{
  "n_head": 5,
  "vocab_size": 2048,
  "norm": "rmsnorm",
  "norm_place": "pre",
  "positions": "rope",
  "rope_base": 10000.0,
  "attn_scale": 0.177,
  "tie_embeddings": true,
  "train_tokens": 271100000,
  "steps": 8274,
  "dataset": "wikipedia_en"
}
Each number is 128 + 24 x the weight over its row's rms, rounded and kept within 0 to 255. Layers, rows and columns count from 0. Numbers have three digits each. The size before them is the row's rms in percent of the matrix's.

# layer 10 MLP down (transposed), 640x160, rms 0.0638, rows 557-614, columns 80-159
093:138156146082122131129075123124103140121120189093119133150121129125161128166100151107124145142166141118131131137100132151107114116152134180080151136147132130146150165132140154087151140117108131142153151166120107125127109085154102132114136151
099:175100163181134099100134107163115167174105132114150156140098090092101130143130132135132103109133117125123120115113102124102173145083095107167159122099120147131129146123118142127124119132124095095175140133158116118119158142129079087123098123
107:110145137125156145121095154117119109110158129162132191085157095152110107080113175111118134143123098105080086083095139133123133157171088130149112107149104134101125135109134106172101108147130132118107120160164142102128157100140181139135107105
083:115154118107143118121118132132117129120153125163103088111149116166152123124164088093150110113093166127120148112085104112103158160140099114130064118142110110125083091099098064152122142098109140145155153104122127132179148115143164162160106091
101:144146168141083135100143095130110140129095109124160117139125114123182092113100086135108082122125160155118106123123142118126114104155128136105157185154156149150092140104110056139115106159115092139148143106140146113112144161116144126097131125
112:121078109114135136126130134111121091118153149182107127064157112170075141144143142119116113101127151168100090174134119140146129150160110133145149138142126169108102124124137149174152156115130124088129081135158129122129158146149116137150130137
094:119100117091102099146121099105127151140091120105062141155177120138130134102151090114120119121117130071137107054131116111133158108115147128132140115094071109159140134133142140153091132146135110152115185125132135097134117130123142162128161109
102:119103143117105127127118124145151113101139149118095124120079140158129077123138090121176135143131085128156114135136113111121187153072176119113156128091113126085143141122064130136099142098133120152099107099129126141174130090095098092155164102
109:121145099101135101118090144098118071091136129132090142142114130114120153161119093169125136117125150142134124126096079152106130078095105098154128113104186118105153135151095115112101136097099140124145101124138144154142097094110129136124143098
106:148143108111089142100111137141103094092127115102109127107103175144133128121148093141157093129132066082093117145150136147135098180172131162105140095128113152097127105141155117124149107151118141149131081096116152163076130131165139131118098151
100:148109143101131131088159109121145092135130137123110105139086149122140066116147078109093152136196140080097101107119131123150134110130108145120130117147135189161104156128091125130122101138107118121127108113137116137124138118142150129126114085
099:149105140098136140114137183127172148149122115139116123142147114143109097144161141109152106127136098140090130129112143146084173139117182113117064153156144115109126117129111144154108117122091081118154120123155064165130136137092104140117154140
097:135150108117110155147139100122127122157141098149146154121130108099139142097141128100144093132130103103129120151122112169125153133168110096152160176080133195199102125130159106134114154146134130150152130081148138094149110102133141156108131143
078:115142146146104138115150126113080186092184140113123090135138177160117151122168140147171166141131116153107179150127112149115147118129162134103127149095124157109098113137124162128102127140125107107124107103084150124158143096158145123135138131
107:154111150168136087114123124134121168106134109159109140140120141161149122164134180107118120127133115161157142126142113110108128098121120118152102087115139165095069148051129106139121087107111161119176092126159099132132122131120116138113128073
093:119144122119125155140152106135104147086181146133077106121091155149101157122104118104135075130158179075146109097151114109111116134096139097113131146146116106136139153123155120127170131110125123107102119144107138097155118115095154120137144080
106:100113140107101118151142173134153147133114130100191136099147139109127170167147125093133123136103151164118120125190143132120152180137155141102150153169158143114111149133123168149097124135149158162151098150166151131119127143109137152089132124
082:097176130166093160112164167153168151160135157151108107115123181129119157111165133122117097113159118105107170178115160124162111119136125160147132134160118140115171135130133140147101100143131157132112136119124135093124136182146121111134123153
105:155107095156134118142154133119135112156101104172135139157123113127124138161160145079145139113136141126126144097125129141145119154148161117143129135105124098111140095115158100112149076080128134105150158147094120146116138138110138105097142114
097:145100132127100128141115164131131107112151135109083131169127116072111102107085133157093116144125087102112152130127117132151103152107136094131105120103128180146138123171136135185079118174116146142114096104118077158091134160143125121173147125
104:145147163049114139134153145116156115107130146163117103070126139096120178070100078116141142095125118105110088130092117133136161111128146079132129107111111144095129105143161128117118160116151172116153162120064098139117103139108141110131104171
107:129144133123100100118155115140130129144102078157108085139169116136079127123126111125162145135136165132162130139113170127199118144157163143132147154106095118094104116112095106153147145093094151143135122138151102113096142139082143161091131112
112:125142103123146101129119100141138126120100137164109135093129106172104108112154156075120131159121105096109157154078141125150107151114126164123134108124155151119123135145121140141100135173134139115159137134124118186160104130143106121109086164
103:183125153154144117147130127103142134118166123094114128108113087124104125131137114172098122094138121099127161107187138170125129090120144071133128154072150108120111096173128137136169109121122155131091135143097113123091114164135100143141128114
098:128128172132122084139157120157114173150094125113102111113075099133168137124121130117107139115112140200147117143106115113114112149126147125113169081129142147089107133161127135092131147112121108146157138106108164177112138135092144142121153145
092:139096163154186132117123125130148147134078110164096085138161113137102121149160117108095095125122084116136112096137173125110101109147173113122138115099154098097119132151145116110154122144136154110122178169119093100138131089148102158149117115
090:131118090118169126114154079166097128119163154125105091116148110151082142127096127139117164128106137093127119130152117104122167129117092181157104127070097123109107090126106161131129124118131195109115125124139145138107115121127124112128130172
107:097123144083152092126137118106121150117146154130122082155090155135133137145147142141111094127125121088115090123164098132130102127137152109072094158157126148103104133097137131111137155114156123155122136141140152098100107100166160139146136136
100:122127109140094120148138155089087090102111131125135131101129150148136113114118107111126101102139145094141119144096091188142080146067132114066156131142112118116091134148175135108166134087130109101116152107075148149122131106143178125118100123
088:116128163103176111138112148139105078145123132114196129120107181168109201122137113166137103090140137133111133126145123103159159118086137164136116109126112103123086130110132115131130141135048142130158139129152146170136160161108140125106125145
111:095148125112104144134084170133130143142168106165119123172109102119186135116123113152111111119092160111113124125145137131112145091076138140143140142144092120084136164088105126134127099140124170195109162137119145140092137127097097113113140125
087:098123147155124099119115113122116116138151146131136101134129130139120105115146156104142139094142155143111099159194149103150127110110123140100129129158151180101148164117112107163125076143133125119140126120088115125095108106133141113152113139
092:114131078135128119115134133171146126117124118108155154153131117093132191145092120126154140109100138113202153173148139116125135159147159169136108150144149176160132101119131116140142129128098142108106114134133154132154113124124123120121128113
120:140158124106116137152107112101130144141082120099162159114135132088131129137111126198140105127137104142126093114132132140101136139119105113140131128113135112140137109134130139135135142154125147146084136114098094104107127125096142164158079112
117:106162132148113153133077114109145164101096139092081133161127140114136154094143117104149099123145125077133131111118142142105084109119151125162175125131113153171100104150133159107091136100075114111150131127119121103136157154117097143102112086
100:129083138178119101107102098112148120146157143118146124129139111108110128101154145138158102125159115142145083142143128137135136100131094141118109114149144080112145136097054104125169115138138121096126141109170119111137135098140114117112125136
108:150145113114103153145135141128145089107149154104173124141120153117134174147148107162132141147115151082093079155179119131164143137110120137130093184106140123147118113117098151146149111139151173142162149090138151131139135135154130123112176160
113:158073130146167157111088126133193104141110102112132159128130145148135108125155125098090136124105094099121113143124108133101137145120163102162114182119176094148129160083097128091110141146161151143086127134161131110148160150119141130149135132
074:108130131111115129132151132146101090118130081097165122153116132177121155132129129087112120141108139149129113118098129128143159117110136121140110128111145118108161071100144144098140152095146148158068159131109137156086134150116109148139074166
104:151125126064166134128167125153072107093137137133125143117136105110169118119158145126123147167126128111108114105142205163137121142129069130148157117182129136147182112150131155135120126136097128140125174115134127149129108125157150156121101152
107:114174106112087132136093116105093145156148108076146108162142179094168088112137090113155093129124151127113133123131116142183137105132100092126119126107127088135111108103114138126138109118117160101113147144106120129088156161168098126127148124
096:146084198132115157110143124167138137123128133130121167159123134141137118124108135143109161153115113122169143126115131100159138134140118124136143145124131162156110182157090146118172160130075162116130089120152128128111115090122109160160121152
099:148149125146153148123106150141132103114114093120159077070169141151087135111137099112148138112167189125113102137132140135145147099143132113094128116115124093144101140110111134175107112145134138128115155144112144109122135132089123182127120135
094:141114131156112130096121109146184115152124110140140119179143106135181128130130140128089146137133139110127106119119144114113097094109129157155150076112090149113163135108153102070083137133110132138155103096163157144130150150180128133113170145
095:115137093117092119124115149126153138132149076116122113092100138148081132115149114146125202137128168148108098124133146149138124110148160099161146103144112147138169130169144143121140128136121157154129154177115132126137129106108121125156108117
113:117134100105102115108129095134164123125137088119157119101116128160094165104137127076153105134105111129106134148144112119126181117134160167090134123171155123098083095083153073126114166113112139122148098133139153141120145107132126080118119137
102:142107150144132154145102129157124136108119113094085123159123115093144108123169125145103112134132144117131137106160112157130118156138157119147135118177143118114149097144123074105132124126134098082124095126166109145112145155084146086103153120
096:141150116132108110104146112118100123120134181108168115156113109123121130130142139103099086151151142137115174130121116124101138168138122147107135154180149102208144151148152115131143107112147129140108124172133099116126093088107138114098135131
106:154044142108119196136104111118133164167149128148111095158110137127122131120123152110147141135145123134133098109101180157117119136109110129097118121117158092087105109173111066104152118122168140142176111127148168143123155122121135160148111129
095:122121153101103102117111176111111139133113164132124164143103096146172109121123125161112125118109127118148069149142132093139144075137109135130138144135154122178108140143175099105109122131155135157147157164161091168157178188153114115097134135
107:138121097112157154118136107159085121158128154089068112112134136120153100130160119139120167095127148131149127165158111114173139139170173132110134142153125184142148147168119135143113150120088137120110114126128155103119107165101088136178116142
097:148140135131107135118118143082139126133148142129150156168160126169138188086152105116098100108120122141155143146161142113151179111138135123153146141138139088107146125148124144165122160120150116124143130117115099126162128154153128127123099146
096:189139149149152119131098124145141151123122169156137137162156144121108081157121134105100084137170110095136108179105152119170167146158150124117139120138067154107146112136119194107131136118097118118108160126137104129151150115098122122094135136
105:143109090153106130144108091153123145161110091137101098158116162101182126112126170138114139102104149168172091126170123141103164111108115154119141094143150109120122157146117124176135138156171185130114166111157123104131130141138108125099115100
103:151175139121145146110109163120116134116146079145110149095138095122110147120141153116115138147099165133137180129100128127103129153137114115171135162130139114106130123111099150114157138135132141131127134114121168128144142091148109144137096109
093:185119151148148121117109131134119107096127108150130133140102095146173161129139132144173137141099142099153133152164154144104134131131161087134124149092143122122116123102128116156103176138115117115165125125150105128078122128129158097069116112
111:172101154113153174094093120140115147122124149125118097135108132149116139133124145184156160115141130097114114126116107131109103132123145118136132152163109107132104099119120104141144135144101174108121130111108099138103137107152160105111157040
105:127114115157137096149104082119119116156085139082129105077175144097115124114159147142102116158119047150102182149134143143153102108159109078170142168134106174112107084144169138095157149131121128134099116138165133108109118140154124113137119125
# layer 10 MLP gate, 640x160, rms 0.0665, rows 558-615, columns 80-159
098:113150130084117117101154174126110106129138126059141110114142143086164109106141108087100118140125100146138097109104125133161096165149101170101099098151133146115118129143116151126143170091139149143137124108153117133108113105111134107113139136
101:131084139144157141109145163131138120179158107133148148071164112096161117113133102163121145095132134092105138089132124123125154148158096131123119119135115144143184142101142156169123084132155142079128112160132094129142164130153110123110152150
079:156122128144119162127097118159119137148140158135148091126160136109105113143125118124122153100135113131132122104125123134071138132174104123140091129125147141142116114101091111099069089108084092154101139109088047096146119117123095100149133108
100:153076176116162141145101136131112166130140175135152137133155092116100127209112125140130145158106122149131122119165134094081067109108129121158074134135110127117151101134150108154122144078106132083150117149119120091134141145107121179131135114
120:135104108123115127111134129164127144140139138185135126128149095107113153117119085124121165105089115160117125128139142138155096117150134099141152148119096169118115093143113145108164121101117107145106135084133095151092149156132126099094120110
102:090131146155129111148104147117096117079169162140084150135135147135174103134099181118124112109102135150132162159181124095113148112148080119174160143127149149104122171173115103127133141124153091170117089112160147138142121132137132091164121127
105:142084149154127136108152108131135142148152102131091117159128134099117103141088118136133166120087115133129126164101117067146157078128113118145132145138113104143107137136127127137154124166155137124077203147111126103115165098131145103162082144
116:099110100128141154161166155183119140113133128114130122183111110117153124124094127087120121090117090122126095130126125117133122155149097107129110174140095147137092116114138114111122130134132107084104118153131110118142134161145134128161075127
109:172128133130116148091174119124128180124151113091173135102105099089141095122124110116119108082119123092140110148149143148078132123158114118142173135128095097135131121159161088125160094128150143121141159099114140149115138127121121152112110092
103:179129132115103135149147098109106137112177136115099115110130089119136135106095147114169127122111114161186162167158135142112135155116119110111106132136166125152120124085148138191157174157108115133147099148149129136140174102144117115121160116
099:175130120140115123142145078113126138101159160134111149098143124147086148104086173106123098143134117086105123137105130159144100147143170139092123093157110122083172156113148146163120115165124084085113111149140140126102110116092123124096138140
101:140104115120107164168136136153089104142167141114152174136153114130135181096132135144106150149177172138107153137121109167135166158133135161161134155089113140111103155163128133146116158099144131124089101104156080106071140112157123126145124109
073:101107163158106122115133170129115109114109131153134169139130128136130102121071075123181089106144138151119150098143121101077119108142102127163108110148121133120173144143182118135118112120167117137127131134151137139147103169143123130100145099
105:079094140107140134148185127124141129141142115141127131147095131121107137105124090156128099149122114163107093157136143137128155128135152062092168210123120111133157143118135109141129110161122098123139174085114136099134140146130106077127151119
094:129143146162137111106140106101163111129157140112105146123134105111152170149135154118140142135113120113073161087133137138084149091114142131136104128120132113093151120193145124182166103088101113116121119117092159115186146142132140113127152074
107:121085124117156066112128129135136097135137145152123124168116134126133133114094121153096121140135115165128095119152105107105111097127112108148157111140121152126119142182092149135205102117083111097167149149138134184131116099114171127118124113
076:132160156136112091120143108146095175115158126108111123153146112115146151141145123162107100090142046146146145165131106161147130117108126140146110133094118110144126159111124091133115119155139121142120158108120159100119131131104157122145113121
115:169170116122143113108139129166136102179138148140136116138137128109144112151143100132145105116124113091129165124118146136113116136149160163136090162129136147115136120105121115136138117062130149113176114158054098110167157106128141169110128119
099:106102080140152129127103166143094123116146117133110128094127080169102103162134128137104088164118117161114119151149107124156136085148152116143119116087151171110119127152109132127109158118114117115122128168131139120114148100163108159098099088
099:077126151152129118175123117162128123121153135144125152155130100113144143128135157120094151148158102181101119144114116151140118101126130137118153112112134150107136153106138139129131155052122100168146115127190106119106088142116112102139153155
104:076128123139130144123126171103161122128143145178099103159130125153128120124136118131151118143176142131133120159150119092073141153112082123125119125155113165173115141102137120117139100128146084166101130139137124125106123149139159107174120148
116:155159101117137097109127113108134127127120126137105124119131118142140127150124122152106110175144140135128141149098161130129128147129109147156108096147098131118116134113131144118147147111101124147157153107122117180144177113145104106168185129
111:110153069137119158150132156111115133150093129147109105131109178120128127150142159060132087148127096123121153138111100134139121123154137172114104123116188143109120137148137124149165192096126097098118147123138108131130152106137149126122137142
097:143125105130120140081122139129140124127111143157123147089138125103139143085147129145098090107119104155163164149154119130151087114085100173149148125160159177140116154123143098134127120101134120089111155081146119140133105095150098156127146154
091:139131155114144127156134129110143118159132114160153119095145127150094124135132118104099159133135143150108093129112147133104121103105171060098148143115129140090158122131140124095137121151153123116141132113097148138101119097139154148148128158
090:099105103148172092103137134144096131116158162073082134114116153165131137123118144168100146127159103082102124131134146112174150124135129163131097129138138145118095120096140123133147110124140186119085143160141124160118129128144122161067164124
112:101143115157132058122136112137131164115170152112096140119056121111176138149084173112113110109118138126107120135142126149164118133161101112095150130114149130099118115116184162138128108114143135096135102188112164115155141151111108169120189167
109:147130163126130156132138131129128104121121126117151110169144149098121092154113141112109152142134112173166135149120136137124147125175103132150096103090095141087153123144131153155109132110116108149072101173128156140063105139094098119110138085
093:163091120081120113150125130089142107138127069093151118092127145150167173080131122110102121094146147108118135173104160161173137125131145172155136112107142115084098124139128123131140121095097116143128111139095083164150183139151166145131123108
121:104106153160146088113095155090138137116126064134112148104165112162117113124074125130127140137121158121114110117115155126113157120126175152154113129117148153092137158127175117151158103096121094091091167116105121132106178202121127133121111131
085:118102122110131159150117107131137122120140165108139053077153102106132129039131110108113126126169168113107121124133087124134128132101112133082143125115137139131132128139111126128128155093151097102100131123134122092152116157094107130112098174
096:115121146125127148116163119121108114136138112145116123112110117087106091165154097137114105138108118111070062130118145137081125128069124107118168074145121127148139168122170114103143120108109142086124154124165074128104156132108120120131124119
122:160137113084119146146143119113166084145112143117173093081131136126132139111142140142103135124132116105116113124187177152162138108126098116137159126080144151097134126140159154113137075122162112126157160113128129106123148108094118103124129126
115:152108140159095148141124158081146119175134146145158117119113100115159121132139158111121158106161132134164171174096148158113148153123149164144145126089125117126103090114135104139110119067168113110119145113092160125162117116129112130148138106
100:122133151120145103145134126142132142156067129099096139091158184138148159098116136088090129167127140134135136102158095148093108180121123089111140149125110141126140143166109126126128133140099158123138093170133203117132141113149141144118146143
107:139172148136157110101161117147112128142118169091108140104117095080150083119143167120133131153103143094140134144153154154105121116136092116107181158109093122151132159115144152136104110105183118114135132143112126139143122143103158101135131127
116:112158123107177168125096107109140108148127163080153108116129148120133104120137145120120135157136121156102111138122122135166142147147184157138112144148140113139091135152104131148146142129135149142124139137141138116090129175119068122130123147
069:148110102118171115148112103118121090149144125142135147099151078130102126123110122128093142145142097128102155117102169139125174151117123099135191108098113120123143155108119111118142111125130103124107122122168146120101118158137072148156137136
105:161119128136118132123148110143112126104127125083094092134119078124136093135073126115141131166138157150124103140169129129169146089089092128123130163112113139183116108137162123131144105167081130110094123139102169143123160073140136144093132114
106:141134080156083112183151110146113147129145128121140061156100096154135119118084109148114126140078107122065105114080146099128119139071123119116168101081101137131173145110115111129144136135112154097080158136102133112124148135118136123144144101
095:098125154136182151118105072130121180098128108134129131122167096119104118100131070095135148114106101115136116128152148154133140107129145150139109158132073176101173153162130152153129116157165145189126128115152135141102114156107152103151145175
107:121101130138160122145131179146144135121123128161141171127134141136107149177130142133131090099088113143121111143119106133118154140132094132152150148128155161095119099158111134090124155123141089098080152146119123110123105099193123095151159119
092:135140136167137176146137083173155136108132140172139168118117129113169178109127129161131129159104139100093121157122147127129124102117157179078147110102108151109151131150125141121092110122125053136104105141139168138087134134159111095128098137
102:125104108125118144137147070123123091118156154091121162125153136114121095096106147176144132146136154137162123174131089129154152149149112134131131122063130133112134128178179180131119184143098078130109099180130103102144088147140151131129153114
118:120161125116133111146114147103084140187108115155132141078141132106138149119122131103126145130122113141134118135096145132111167151101132154078140148146185106140122107146137109150163156122169085146106099129150156164132135155158137109159103117
094:150140117101110105116116136110121105131162116131129129130128133104099140123118102129141145146156118153155123084154128137132124117117118149126123122102108143123104129151121120180081153065082109152129128161169170128121152118114076145180115101
094:123152180170106104114107130115093147108113119140136125106102158137149084130142124096112140129137091122127142118093128150098142146132116134147103131161127138145081134168124143154137082137138114103111145158099107142142114117151088132141097122
114:115074132098149149084104137145169147138104127128084092145124122124140146104152122118144136165118129132160095131097103118145113095080086087139163121089100118135087139123158137103180159149168119149121099133119130127134123141114106094143143071
092:151133115119146158106152117163103090156090098082105159120116112101090173095145130084118138125099134105130116105106134121111134108147209158184138101113119179101165119112137165158122124124139110099119108069093123113105089118115127105149157144
109:165134113110157128130106110136118120144149127111159098097140137123123108104138117126105141096094039112135119139136173142139119102134074093096147118112161168088137143144125119112138135109160075117148106138185092091137093155123126128136121135
100:141155162143126115093125110156154149118121132110141137103111129140138139120115138120123106160136102121174187149121143069164107153157098117178126117123123147176104099167129117141126117151131134097167135125133118139108118120152132116140119137
099:103125116113104167105121131098131148125124152141131118117157145087137167114172143062093129103156137139153157115134138112108119140113188134140138097130139133093117119115159134167123113160145161126130132159131110094119087054100057159140135109
099:136153098119148094094137091145097114186149111134136125119090141138108112161090168142129143160155123145136087117163138148129114165158122101103131084139146182117073153106141116159120136127125125146089123148143075178149135103112123097147131110
105:141142129108166122137126125081101145161092123145110142118146104115128113118058100096076107109122076119130115110162127123154111166135118129150117137145139152135077122112115136139093120074119079122123175104107102117111106172170128086115135156
087:112130125129118085133126137151133141156146105109141079109117116086158163120144148116126168102086174095101119142175137157129103143164160106130153137136139148127126128151143089117104112080112088115133149100095109157083157146131124118137126141
110:137102095122123166148135120112096134123124121114143138152114150179113130146146138132129089149129116110141109125107128142120146147172120124151149122121064202113100119140135123132167092107122115095150093125142108122164076112125107163141148138
107:084172105152120107135107114127123117104060162101124147161135139137098141139104160101109096118131076145128162132142100082139084118165142147148154144110137128156148126102119160084155149134124102102149129121109116131116120144121138140106117127
103:124108156112123111141139129086144160123117156127121160147116098128152109178092099133076139143115133138134128118112090144113053150126109139121150136140145102146116107135149100152143110145152120130157124115149128165134133159089067117096116149
# layer 10 MLP up, 640x160, rms 0.0611, rows 558-614, columns 80-159
094:111155114152126195139158135136119100110149170133133138135110120090164134144080150113109100114148127128082142118141122106081137125135099134143136098147120121134153168101108103156106095151109054171113142116106162136100113104122132083119116106
104:117154169144114122121105157133155108141134131110119125154136143154124085127120179108101098126098113155119107113164124118117122074149124152110144151164159110167123088122116076186123140118092144149080151114115110136110149126130181128104142117
086:102121170138138117131113122093155122107146127102089155127095088127112144150148150157162136129138122103097140117108166165145140073126133144153143108167150147103159186147098119110144054112163120138081130159116118110081146097148156139097143165
102:166160115122102116118152121125106180150151150127096137145130131156167124132131095096122061113125103135175167137128123118148093112112145100147150106115130119111112096148098165109126154080170099147102106132129071161118152081133127117120131153
113:124129118106157121111148109120113142141137148129122102073107147155111140122140151072128128138111109172101146136103131129121100176115142121146127106138108174144081098138094116147114126126153118124143092112151146157128099132121126129149149114
098:105183130128101100098049128101107127143120129097144082137084101170159100134092131113149136088126138135139113112123108110111151129123120131115150116152143116072153123121094136123136067119136117123090112124136118089113123103141129132137141121
104:124106144100125126088162132142195158117152140146092063126106113117113143118089110147129137107139135131169146134126126101118088118123125129141116120129143169138136137145155088090168174148144105124089132116117133088146160139136115083115128123
110:123101117101150067146106100085154127101103105147177166131105136137149092123107166133118122120129136134114114157090106130134096159158134118134098148138115143141147114123088109130124150137090129145170148131095096096168124137097120122145158155
105:121111148095167134167154119151166137131125094133130115146162159135113154145151157101173166125174108118155149123144123156169155131151121095147131160126143133137136120079130079119152122163141145170118138078127171089143112138133133122158161091
102:155121111158087156158136154125115094162138117141116096130110060127157139150117156075177104136126101120138181154151153126083126143119147130143102156115120134072151104113163117141167107146155132151093173115105120139110114155144130140129120144
098:128125164181149164167098106144141119148129155137135102144158092131152111155127129125201144132159100086124133119118145101137131144143096114171158141119128164088127097127103106150174126113128103105136124103110145159135121153138114158106097143
102:136110145136127168139107122129125103134129105114115133071102121115148134084111148119103167136122146093132142109080087127114145133049129136125129127135119125161151142122136147118115144124125129124100142105114112158104129172152148138146153161
076:101166143145162082136132124122174107109142110141081167122115085099130143104146115144121129111093160145109101098106152128157158110120118098139144146137108117158132153146152173156135098122128148109155118136180151077120110123141128161103146111
109:182144117154093081107116161161132156095111091129140129104154098113174123127087113138104122119103131086150141128112138115157134166116134087110155089159172139089137128086153151124108107124151112106155110078131119100175100116108118107119115139
092:106147088114138125122137134110107119174160097089148114134119173141145150104158159132136139109120127124115140157124115104136061163118112147117089133096143151134166122101121133172143100155130132107161100142098112111133121131101127166196125127
105:116100084112192114145137147096115094095129133144155133135107113082124116131129150110160102153128155141132126128078131143111119119130154110097131086120091103115118149179143117146117115134123145129126126176097141171108095090122123112126165133
078:111101135163140129146127093101127141109125113133156119119179110168110121130115127150134138115128159133130143117120147135080140157111109169110093171135120111132140096139139138137129146136116166125127118123115118165148156090160120156111127121
105:111098125119170147131088121157141175154114099112092134090131093097099168140114133096076080107136137132142093157124128134088127101165140122143114163145150129136146115136119111144103146190109097131122115153144136096120085140137159056153149162
101:124100134121122156081133149112150161126125183137102102104133159115071140150154120178114117125109147160096152159161093110138110110142163147102109166153155102112123124144146139124118176136101105155146076157092153145157155151133135098115150159
096:133166134084092153125118146141186106080151147134085155140099100117136125083161114117137168090144087104103101109084116136154150116158169107134121089165148102152146117148103166118122111105139147089124143129095122105123135140121125107168135145
103:147147153132119121166135149154123111127138112169106149109143077163118128167127116144116108126114115167133184137143128126098151129132135104152124134137164153133129137154111098126106156137180086081141140067127100142129122102092139071115073078
113:164108135103157115143131114177111102116121155156092148107110099095117169101132094123162083132170130144122097131152085105143142151135131185165099107081101150112129144156112164153170132118102143161134120163154121133136126123144115145206082118
105:130105120120077105133089114122119181100122105115138161103089144134130116105105123094128124102133153127117109138121152180120132113155127124152136163128115137080155173172134127113148152127128072137110136175161168089116103159100123161117143098
096:129168098102152051158168128118119140112102064140119105152079138096146125143126153090140166101114135157135118126150125120149103136091152127132120119116109121120108118145102143138148136107110108144127148103162106117085127115111126139131123063
089:147141142131153155135141168103157077128146141104100134076141122173106178116118162149161148145102143147123139149127118120089151177153142138132148134150177151142124133116114146103118118124100119115146114138125111116163117132173101129108137114
087:136074129114132117117106128123102145100112134134101126151127138122138131117101128125154109118161083134129126146137145133105128074161123131122128117095123135121136125094097160129125148091125108148150086090119100110158165152174165112156090128
109:154165143081126095112089120142161106116127117144137111154100139082091127114133133175104080097156161116127147112094111093107119135145140162158132123121131175144160116143100160151140117145107122091104163161110151088147100143133132131110120127
105:128146182131135125126150164146137112136123135115130152125124138151138133108146145151087109137145129161107112158108093131116130141052097182088076121102145114142101126067125125168163141118151122139143074131156087179116123164135071159104129153
091:111142123143167113175140112116138157094145098155110123151147142129158149099122120133135116135163148178094142136132080106105134157093084131164150109128148114146116127154134191145129132135117136094099107146090090141142129108082136111111104131
113:103105104119117155123165110168140161115169161134145114138121106091145128139172141129173107142100078103139102093129142134139122117150139179094139102111092125101149111086131109129104090164112146141111150160149140121112117144122099119107148165
086:127121081117098157117146124154156101143105148100078144131129091141122145109119164176150127148100094082143109138125158110131118082123198162164102146122163118117119138133154178140134176128164165157126134134135111141099151124128090143164092102
087:107120102112131098146121113122105074138151125143133171089119139132120124132148156161121127139148135137113100136133164156149128122073125119151127132124132123106104155147152081157134101169149073113091150134110108082131109119129099135133123134
122:162160111070122090138144065112087142114090093128106146125135151129101183104140100138124092148153125123112121140131067142114124101135138086141117128166124097134160168144168092123104132125125137159080124113118099098159170128130130129126133096
114:143131160150112167091123089118129162120103124125117201172117157125131131087122162118125136150121114137137149150104114105111103073122106133130140112120159150165141160142157177127086113124103149086118135130092144085124153147122135129104135113
095:123133142119090104113104099115103139164132115117125162123152126119151169157138169150153148081134115143179083128099110129134131138134129122116150123114111112133121170135098124104122142151105161118128148097154102118166178093103110152123145113
107:144117134126134102117175155141137167175082097107076152135089127104149121106169189118129134083084132096129127132113109145128126095111149102129160154124116128135112123126086122144120107102185109127097145140117145175076145125131161110106151148
112:151135111085182153140067121153157126129132120106146108116125140123147133153150157101116134177120151103089139121163083078125152144130125135154138117131174140131121151146116126171149101147154154160124097123158125153083160106137138159114178146
074:091137096113122133118139102079080148190118103093116145140099128111143126137126097097122121155119094123118120097145066137090123116126163119109117125154125091153169124095118107153187126142139138107120141144116129160153115172087140166089096145
106:113167105139156091201100121106132137139074113130101118118118099143157145113131110121126104130113134128128113159116110107139139129130175137121102124132158121176068153113111149104176100109140095135109107137126173142146107122106122140147112146
102:109098151098100096176151148105130120111081130132096144114121146129108108112149123166093124137132141093146159146136090153140086160094150137084109092131111138150133106146146133135131141139158144104127164157140122137131122142154164110156157118
096:180130141162137078128130170153119114124167105137073177151177139124131184101139137128129191151135111170148101121125140154154112147153088095139142144113162144137152195118145135105151139134133115138111123118125135111122106110124120107113155121
103:135145110137139118127161122100139139138157133136157104076131113111093142100115137151147112113139111115087100114115126161177169149164103113097105119135101130140113141180148136106132149160151123122143134201100084161184103137148077092113125103
094:136131082131134100115147123113126123129137168103132113126139161157155115129122151148132072158139152120133123124124094112139090131125118123141120128094151123143159112140080140115125109159110128151139104117112157120157181110129103106106101127
097:149063130112131159155139131105128175118138122160122127141134122126082139148121164096139093148167126156135128135113152134101126106143096125161116133146128152109122138127154155121090190105126120119114133102153128128114134098158112099113163103
119:106139092125114187120138083108123100104100112146141163153151099178081169115141138075123103134095118115139139152113126111128139136110157171108157111124136136117119130104140097118157172126117115107103124119164121132109118149111098084135145166
102:120134127119098099112105135143103121162128113145082107122175140115114188128125110114104108116102161118130161084135187103131155091140156099074123115186174121184134142118112096097131104108147142131097122095135115114131120125152169115150125066
093:148115119086124162108151166105169126134132082081119099114066117157137115130078137135106127170134132114161119108166120084145091137141108161094149075128138120135114130131123141175113112132120157102092091143147133162159110116139088103113146089
107:142122134099134116147129100126115152141143074101115126111166106158063101133098103145148134099097106092119123113136160092119160152139150133140113130111084117122138168138126148135118133140110152169159141123098105123110109118129126125166117143
095:142089129109128109118156097129166118110103094168166077108144148119151137175152121126153119122126118152138129104144130079138146163105163133142132106159141156140123146159097102150111163093132113126059126139123075149145118147128156170128100126
106:120148099109137117110154090125138148143152126109083144107142148149106154109131118147137143132156130129152125130122116103115172092155152145126141145143118104153148176104138140183139125102112126108149117120148155143149126094145133130132133137
100:110111132102146124086105070106121103134111144120150160138102153163129100096089119139124131128116119168102100132097112103094111126143145127150117120129107162148098156118113107133122138118133148119104101135155094160148129155117114113141127194
104:138155121149093199151129142128116102160116133091146134143181139080154170134103137124125152102143123168153133105121098110075103142137138118129151123163177138113159088116122137146101150103151110168154076150150148133140126092141148146130090153
100:127105163095154094099110151124104154103095097128113107160141114122115130183177133139117112124094115158152103173105157140121161141096076143094117135092123124154147110142142143193098158155144177174138142127123116142122121086123099133133149096
107:148153158096138095133119095132142194117135131131136158108126154135161194113095150117147134132136158085124138119161110172166098152095139165129100111104119157117085125137109098092128102126137126146130155129122083110161152116104189153115150116
094:150139162124132117155160097153130099127133133130158109145136146100126147153116135132166153139089145116117134161117102162152096117100095128148083144154137156131099151138123157123117154132096099109109113152123125139116147167145146162097173162
113:126104161130144097134120083130101142155087101141170115104144144116113110143072118150131133122078091089099110158115128173122099127119125139138098148149165120126108083144107129099137125142118159116090133135110110130074133127119134077158165088
110:120136148143115091181089080145094129115107144083097093125136128112126123157096135137126140143109147184079150110093091127149134135167131067152125130145114151131093086103130130086126118159148142158143126100117109120115125131146140129122164085